Part of a small language model's weights.
Size: 12 layers, width 96, 3 heads of 32, MLP 256 SwiGLU, vocabulary 3372, 1.99M parameters.
Architecture: RMSNorm before each block, rotary positions, no biases in attention or MLP, untied embeddings.
Each number is 128 + 24 x the weight over the matrix's rms, rounded and kept within 0 to 255. Layers, rows and columns count from 0. Numbers have three digits each.

# layer 3 MLP gate, 256x96, rms 0.205, rows 240-255, columns 0-95
149173133082130153101150126116139132117071149178116086134135113132120104123156126134130135106146142094106125076174150136109119072125137110152154116112076134123121118162136185152095110140124077117129132084118083141141122144093162163137124116110101156163149136127111117145116148153166124178
155104087128137106142110078199132164145111092127155162127126118092073147188141134154140098126106117113092150182117127162128131128101115143133118123159135153109136121123175106100120132133148135152143117130078145150104101152120118153155121118103154133118123105092110132151121137117164167093
125140109127123126102123135139131108108157106104074087101166122100122107125142141143120125088145114135119063086181136128144148165089145084176108100152164130125168086135111123119114144080141105140132169132109152107138182119132119081120097157116145140143143096113112102147175144152128160143
148168084162138141084127108118149140121117130165136087086147120106156124096096141140156096121108122123116081093187174119175080105149116144150139104105117110156150110150146101087112184128111116146117131157162133147079113135109116092095172143114122126138126115135094158097108133121139121133
163105147099104135124106135130137126138131181147116063111113158082130104143105127167131111092115132092099114146147145108109117095150092093147148116126103157119142150106146110144108110152095141128097122123173161180153098115137100145159072128137092143085114096105105103111144114128119151118
141122111130149135158142146061148124176115132131158100153076087112130136112083118116143098080138110134138170118112134118125150125101143099141113142142152166110133118092126163109139123221100155137122129145120145150159140146148142090114137120140161106134156103130129147171133108089164150150
121111126165137157138127106102109150083128127125133130117114136139156142180097135148140114112101130099140160125138137127162131105154134139141173144164121101136117137085144136156123136126116132104151168142146125142131155134125131118117155163144173125051138117103145181104168127127145106120
117096086140145131092084153137141109135169157126142153144087096150147122109133115087127138143115111081104141114118139119124106179089146157137097132139108107111119073157149137089142122160114115092084099112107145125132150126109115153126138095128148144091118162121158162120083125147070183164
097162145102131142154130152132084120140129163161139088156106147088120113137144128136156131111123120130077152173113112148100179106146143107134100126106108144154158080122140155147122120118104143081103133121147146126162132134124158166147115180159117132140121142176122135096122122097093136136
129094145119158124098153164157120136095123122097163123106113171124109110098151170107128099177124111091144096141143136124101067118150118137120150098134147166131123169119112144132128129139161144128117120076143127164089111108122141142187102112141134149138108093137128193121145128149146140115
149100126127074121101125132114119080096127181122180105096160056136129116167148124140097115134110104123163100127067129154145180122081103138134146125100134132116144113135101136133109124114150081137149126111141132148092147126101122125089144107150080132116110184143113111124125138126110130130
118139126105136145132112199119159134136100094138121187111175102129193152123110115125135167109117104097127136088116136148136169151101161119127115164081130118128136172094137103124129143155115107145139143161102180104124068142172100131103123126125146103096126159170202106118147108104098079081
117141113107119155138110105119054114102129114165108112074136150136136116143128111118108142152165161136170145081130130123150085121169084108148185099158078132127121115148110066152136165139132124137130122102166116136114134159143119124114101140112155171126153102117137109166128129082124149108
123147137137165108132178148168110140115107128128090121127114143109155141120159149142149133133150140101142107142162119093128119138139134162142118110123063122131122118142085155129088116090132140078139126151105106129130133140123165104103120104130126118137088114137146148119072127154097102121
117106103127136111148123126099116110143120138123158121153164120168160153132154095111104124125147157140127067134131132127139092129129145121117164140141101134129150124123120126111139171106091125128125120157110074158148144123136125096110122138096133156150108107123185111150097121109142144129
126119164112118115107114116128144111153139127123124145118153116114128130157164142143119092139135094117139128146106120154149139088127091132120155115121094124123146123159149136161134152128128137124144169133119113125101161137114165140104119140137135085140103128094132111121111125159143084144
# layer 3 MLP up, 256x96, rms 0.19, rows 240-255, columns 0-95
131118128080131116153075099153125119127131145095143153116130150121123146139122101166116110102120099148125176167122135109168181159123147125131149098114121138148117133106107148133201126082147117133087135125153130141137112095128160106183116151136162111158134155092121107099143151147093150151
134093112136143130094112114158127123093086104108115165107107146133081099133146161146093162138128110136140164144121127145077131127108089127155100120134124109088159108124153107117113129124135113145145142114157129098129091176158112154135127132121145155145122113104128151139132119157122113102
131132139139143108115133148128116133151139118102089129126130122096115124159186088126124136133147130140104116144110125172154085164163177115168099131120136148126146141143108137128123104152178098116169137122133128075085166156140075133118108143105121174153146106146111117119112122121112151142
130147111118142151115157166097136096116162133149134111155117105152089119114136119099176107117141156102141127144199150115190118113080107115122148140110067134165137132144140083084083091111082148117117171128102110160113125086159128157157116126146092082145124123148147146137121099134126164135
119115143145149146134144134144111102161171116097120116129160088159160120161133128106144158159116140086101118144149112145089152127126139155152119090130119139144144146151103163203152113142139119124120098110071150119103133116135131120149133143109108088133160119096174168084112141101174126147
163122144176091161130095130128130163141167104122146133126149157130161115129139128161160133124109122131102112133126111112098127129152131134118098138128100152185093106121186139081132116148118147087120098145138152063121117089093147179120144123069129105144142140116102110116160095158134123107
125094142161162124125135127126177096175129115146126121105139129142095137121122117111108147170090112093147101148147096121129164134124115100143149127087129148126148116157118111121111135128197113170084103140132121141117121114133144131144104139101135097167105120132108102144126146163070119134
117102128137119084137161112128116153149169112132081128144176126133107110148108138100154102135141190129135125156125163144147168106190135113145121130116119124135117152114122100162148111148119139097133115105078076143105104132140149129104132106121115132164122102155133143131120134124156082137
103164092169135136090106106116110137099132163121108147154154151112146140101101163133148097142104100131146115131104140106117113131201136086154125099116126164104114084101126095160109124079103125099118121113167124117114139134126143121108124100146144110131115164101158116112138120162127151141
063095129134074117108088105142151092112131148157104128168109155102131128170121122089105090118149122120146138114163108171152120123123108139100131089138107148144145134080109141108108138154161103101131124108129078166137138144090137121142165129137111101133161118109127131114120151160126153116
133132151075151126127168132161125107135117135113142107116092115121095115143134129128143105134153126117140127130131160143141119172128106146162128099115122107171181158117108152136177123119202111155150101091195139134168123130144108147140118075142135128132194108119129116141176145130151142125
121096123118164120215140167129098119193095112112178140108127111137098152130116121165102126146091139117135154114106129147177150106106086135103103200086107124183117132131080136107102129137144127115115137156157174140135116164146123168066134114121132087088142132144122105142119139137086131120
125147116119146137124170150109139150139137103124147111089080143091140098140094156180154139103083141173125131130114125136084154160154158178114133138126128089123109135143112146158117159143107151139137097121118104130125124136186163132111119154131151148182171163161132109120152116167134148109
109127095151103089100146146096103144140155077174143111153166121137131145126118099172138118112109153122129112080089116123134134086115147147140122116140106134112140133138141126089137115125123156144112100134130127138160135144124138111103139124164071142110157120137143119152109100070129152134
133126120150090112152136137112154140142121130094154124152128089102142141135105120123126180132125125085135126126166053127142117159136144168124107155125124119132124168075126088134104114147079128132158147132077112143126127123080151146162145152122075142149107130112105150147112111153165120138
145146153129151144080122127147130088143123143129128111193165138127129104108141134140140126114119125160111153120105148133118116137078091126128131125122114134143107116113155148140125116117110108092148126108122137128098118154113148136127085123162135120133128135147121144095158163121125107120
# layer 3 MLP down (transposed), 256x96, rms 0.177, rows 240-255, columns 0-95
134125156178125125096099141118139076113136106135091148159102099126162131148124116127128125086148129119141152140134141130114143089114149128139103124144093158122139182138156131122085074121101139078101147130143157118118138143079142141100101156135124082150134096108147085150151124142135141091
115133082092109110132109077130147129152117103108162122122154112160101114128144130107140087121125152155127133143109115108153126159119142145100150113182109132124113123142116093136163188097113139129105134143103084078138119104102117121116120154132117121126136104150164113136141142143115105107
167116087124171126125106103131110103156169101104157138134137100106094123131106137105066114124156131161154086121115088122167117114177139083146123134139130091112128129165123131136138170129143107111133104133118127095135092082135130112126105140140105111134142143080109106135145124089099120130
151121111107092111115189151127133115083126178163134131116115127134144128074085106135103128121111122115097165096141147118091144094134176127086038145137156077120117135184115116134095148145143148129150113137129137109108119138166110087147127114152107160100131089121118144117112142100146132142
131125159104121120115127155134133098072183158115114150088110125132124094129139115126152114132127125123111133114136134115123087132129105149119124129126145106119109110100170159169088118112093109099176185144139128126145097109148117148118126097112137133148126105129129134161204099161107146113
114123134139144173125151114125133094082096142127152097166153116128117141158090117168160158082132075146123125117098109148095126121119111123178135155138155114141122131155106144149110116180128140116149124140121158166135103074135129101132174125142126126109112100145115108114094159110133131159
141165158122104106116126139123109138103130140123149138147098136120102107087124156122134106149130126122131142101070085086148095136103170142091137074120130112130145095132143147138135104145107151105082134150109112135085109119145134127115118105133111121130088056144131136126142119146073154138
142136138130120130099119104119128206164150104131153112142188140116118129093124109139159174131123139183147115144129148130161141098177104131163129128130138127108178141158108166119094119160162109119136127125066108110088127138169127127102141128101132117177123114132131141146134152143109112131
141123140158138148125136103126140107075118132117149128118123113136106111141070104090163114122126142131149126084162095155101124158089134114145144160127125119137180127153126122100151137131120115147129148081146160139107134142134073193123146114080154154116113112119160101148120141115152120070
142111104132142136125166145113113157155109153123135118114151126128133140098117115168135087171145114165100141166108140121104128126181143105195123134140150098109092126145152141165129133099116149120127160142119142133109108113129093130144114132094138132120137147104119133196159132130132062149
125086147110082113149139139156106070144126185117152100086089104135141152169145121103113113123132136141139134113108106122155132138107102130143157148087153111119162134134132121160126134159142099149151125141124111124098147112125126126134152183127125151159186189136074147128109118134130173104
147112119099112126125124161154146138142106105127121136127129088092162158119111130173125092105125147131129093091103185099114177100116147150102177137129091148149105114129123109131133149145114127154143134121117173126117062174103065112130109122132125129070103142125125088165109128091131103112
125148099110136144172135120137137065082135147141118127137157165109142128110125101104143124107153113129144133145159142164111131129166148104162132134123135114145133130164113088112120140106170134183101149138152132125170153160156110142118122131062134124079103080135132163139112113123130137137
118126121117147171116115123105140128155123136148152134136149105111128087126163050150076119150106108151145129116124144176137128120135110111173104121164137123122147128146157107143111142109147089122160121092152145112117154140149082152123119171113120127114151156121128140118152091125106117151
164145120096133091142122131115107135144121144169096144168136101136138089148131087130139062168153086140095119111082137137107119105134143135114130101131123118132150136150171148090116118062152118120138131108124154140121134117161172110073107085144178115099123118119167120120149095166122097100
136097138141154114116116119121114139109152106150110141107088139140092138111127130112114159185122135107119121066129102140136118126111175123133158119110121151158127091141087140125115159083131126140138128139110125130148141106124115140110113091104110130132107105132099085139109107124177130114